config.toml
n_layer = 10
d_model = 1024
parallel_block = false
init = "normal"
lr_head = 0.00685
final_lr_fraction = 0.03
Each number is 128 + 24 x the weight over its row's rms, rounded and kept within 0 to 255. Layers, rows and columns count from 0. The size above them is the row's rms in percent of the matrix's.

# layer 7 MLP up, 4096x1024, rms 0.0603, rows 2936-2942, columns 384-447
size [103  99  99 100  98 101 101]
[[127  96 111 167 116 100 180 127 141 153 118 132  94 145 131 163 122 138 101 149 141 116 110  88 119 153 130 138  92 117  81 117 156 110 105 139 138 102 139 112 126 138 125 153 154 145 100 136 136 140 126 131 150 176 132 133 129 147 134 161 139 122 113  88]
 [152 113 109 144  95 126 154 115 139 130 123 151 169 123 195 138 121 139 111 110 131 103 108 149 131 131  99 138 142 134 136  99 118 159 124 167 147 101  98 133 153 123 125 141 126 150 140  91 177 149 156 158 117 128 107 140 135 130 107  99 157 115 125  77]
 [138 139 146 174 146  88 146 130 110 127 109  67 158 120 124 121 144 141 128 130  76 129 149 179 145 151 120 105 117 105 124 105 125  95 120 144 159 117 163 114 120 104 101  84 133 129 135 146 129 151 133 128 119 147  93 114 154 110 152 142 108  97 145 113]
 [108 155 114 105  96 128  76 161 106 112 151 150 133 107 127 114 149 118 134  97 152 214  99 120 167 122 112 142 121 117 108  98 138 169 148 128 144 109 132  88 111 101 161  96 148 127 135 167 135 172 105 154  86 113 174 101 117 145 145 121 108  79 150 115]
 [138 141 108 176 135 107 146 175 104 132 123 131 119 149 110 140 155 155 133 157  74 112 167 138 127 119 132 129 144 137 115 119 105 145 149 140 156 139 125  91 133 115 143 114 103 194 121 120 108 120 128  90 133 139 100 116 100 115 160 147 144 166  89 135]
 [ 90  96 134 184 122 117 104  98 149 145 101 149 130  83 116 134 134 126  87 161 125 103 141 123 100 154 177 107 150 140 111 135  80 127 137 120 130 141 132 146 139 135 167 159 104 104 111 182 116 151 102 129  93 111  95 185  91 161 140 108 147 161 158 121]
 [137 132 106 142 173 125 113 127 166 158 111 142 125 142 124 160 123 133 112 121 144 110 131 159 108 113 157 111 153 130 141 139 100 151 162 130 111 114 165 116  98 150 161  95 129 107 102 126 131 100 138 119 118 159 119 140 169 108 162 120 145 136 126 117]]
# layer 7 MLP down (transposed), 4096x1024, rms 0.0589, rows 2936-2942, columns 384-447
size [102 100  98 102  97 102 104]
[[130 158 163 129 129 127  96 131 133 161 125 128 132 101 135 105 119  78 138 119 127 130  94  87 157  79 112 145 122  92 119 135 133 122  80 200 126 141 104 140 123  92 161 113 118 109 143 153 135 157 188 113 147 142 110 144 153 157 142 168 122 117 143 129]
 [135 110 144 111 128 133 115 135  77 159 170 162 153 149 142 130 133 105 104 139 139 102 174 123 178 134 137 137 118 134 112 103 115 125 128 196 145 165 101 119 196 100 140 157  86 131 120 191 146 137 112 143 124 134 127 132  93 101 151 144 149 173 113 117]
 [ 88 109 126  75 131 146 101 115 116 131 155 105 148 141  87 129 132 141 155 120 150 127 130 107 143 115 122 144 123 153 111 142 117 111 121 150 129 107 178 115 132 138 121 117 124 135 114 156 121 135 156 118 146 132 139 127  89 162 122 162 120 133  73 168]
 [121 117 157 155 142 150 119 140 112 146  85 158 137 113 140 134 136  94 118 142 134  85 130  98  95 172 132 201 165 120 113  97 122 126 165 147 118 145 115 164 156 123 134 118 145 134 144 111 176  98 105 170 121 134 124 153 130 105 151 113 159 132 127 124]
 [118 166 129 154 116 122 122 159 129 137  70  85 112 174 158 144 130  87 114 152 160 132 121 111  93 162  99 156 141 115 125 110 122 127 161 133 159 121 147 113 114 135 161 110 134 104 145 147 134 119 123  83 112 121 128 147 148 147 126 124 110 151 133 100]
 [148 139 100 128 135 119  95 106 152 117 110 172 120 116 120 157 170 155  67 126  96 131 124 110 133 114 169 146 122 125 126 116 192 139 133 148  95 122 109 144  97 100 128 173 143 172 104 156 119 150 112 150 134 140 143 141 137 113 143 137 137 144 106 117]
 [137 117 129 136 107 152 113  95  87 141 158 128 114  82  92  58 116 158 172  87 129 113 148 114 121 171 190  98 102 160 128 130 103 130 144 139  83  96 128 148 148 132 131 144 162 127 119 111 159 140 109 106 110 140 105  71 139 121 146 150 115 109 120 114]]
# layer 7 MLP gate, 4096x1024, rms 0.0565, rows 2937-2943, columns 384-447
size [ 99  98 100 101  99 100  96]
[[118 131 151 139 138 139  75  97  73 109 130 145 124 127 125 147 115 124 116 142 159 128 120 128 118 141 118 137 110 135 123 116 133 123 115 158 134 125 131 143  94 121 117 117 101 114  91 130 128 129 116  96 164 108 112 147 127 147 136 124  95 107 165  97]
 [141  90  94 121 136 122 136 135 177 125 181  98 129 176 178 155 102 119 139 124 129 129 147 135 107 138 148 122 141 111 118  99 127 132 114 152 110 111 144 150 136 129 118 106  87 169 121  87 157 140 124 166 139 103 107 131 149 124 125 144 163 109 125 156]
 [152 134 127 142 114 116 139 116 158 146 123 137 144 139 102 178 152 122 115 137 145 143 104 102 149 119 125 127 186 135 138 155 132 118 150 108 113 120 137 135 146  97 156 105 131 102 131 168 133 133 135 141 101  93 138 149 109 154  81 153  89  69 145 140]
 [138 115 182 104 103 124 117  96 111 101 118 149 134 123 137  78 124 128 123 125 139 144 137 106 120  95 149 118 114 116 129 164 105 130  94 124  73 111 128 149 140 114 119 139 112 134 146 144 142 126 115 116 187 130 123 132 102 119 111 136  93 135  90  99]
 [153  92  91 107 129 140 159 107 128 114 123  93 132 130 126 144 112 134 137 119 132 101 131 134 135 131 149 128  75 137 137 149 123 116  83 110 111 123 106 164 132  93 141 146  96 115 136  98 153 150 127 128 161 117  77 136 112 142 123 134 124 134 125 139]
 [105 107 167 127 105 148 101 167 153 157 156 152 134 122  99 151 120 121 137 128  98 138 139 151 152 108 151 109 128  96 112 131 111 147 121  99 158 148 114 142 140  61  89 136 176  74 123 151 116 124 153 115 204 133 141 133 158 119 162 115 158 114 144 124]
 [187 137 117 121 107 129 138 154 115 129 166 125 108 143 168 160  96 140 133 153 150 143 139 134 123 127 152 118 138 143 144 107 119 118 149 185 113 143 124 181 150 133  87 133 105 106 150 152 103 142 149  90 136 120 161 118 133 109 109 172 132 138 125 164]]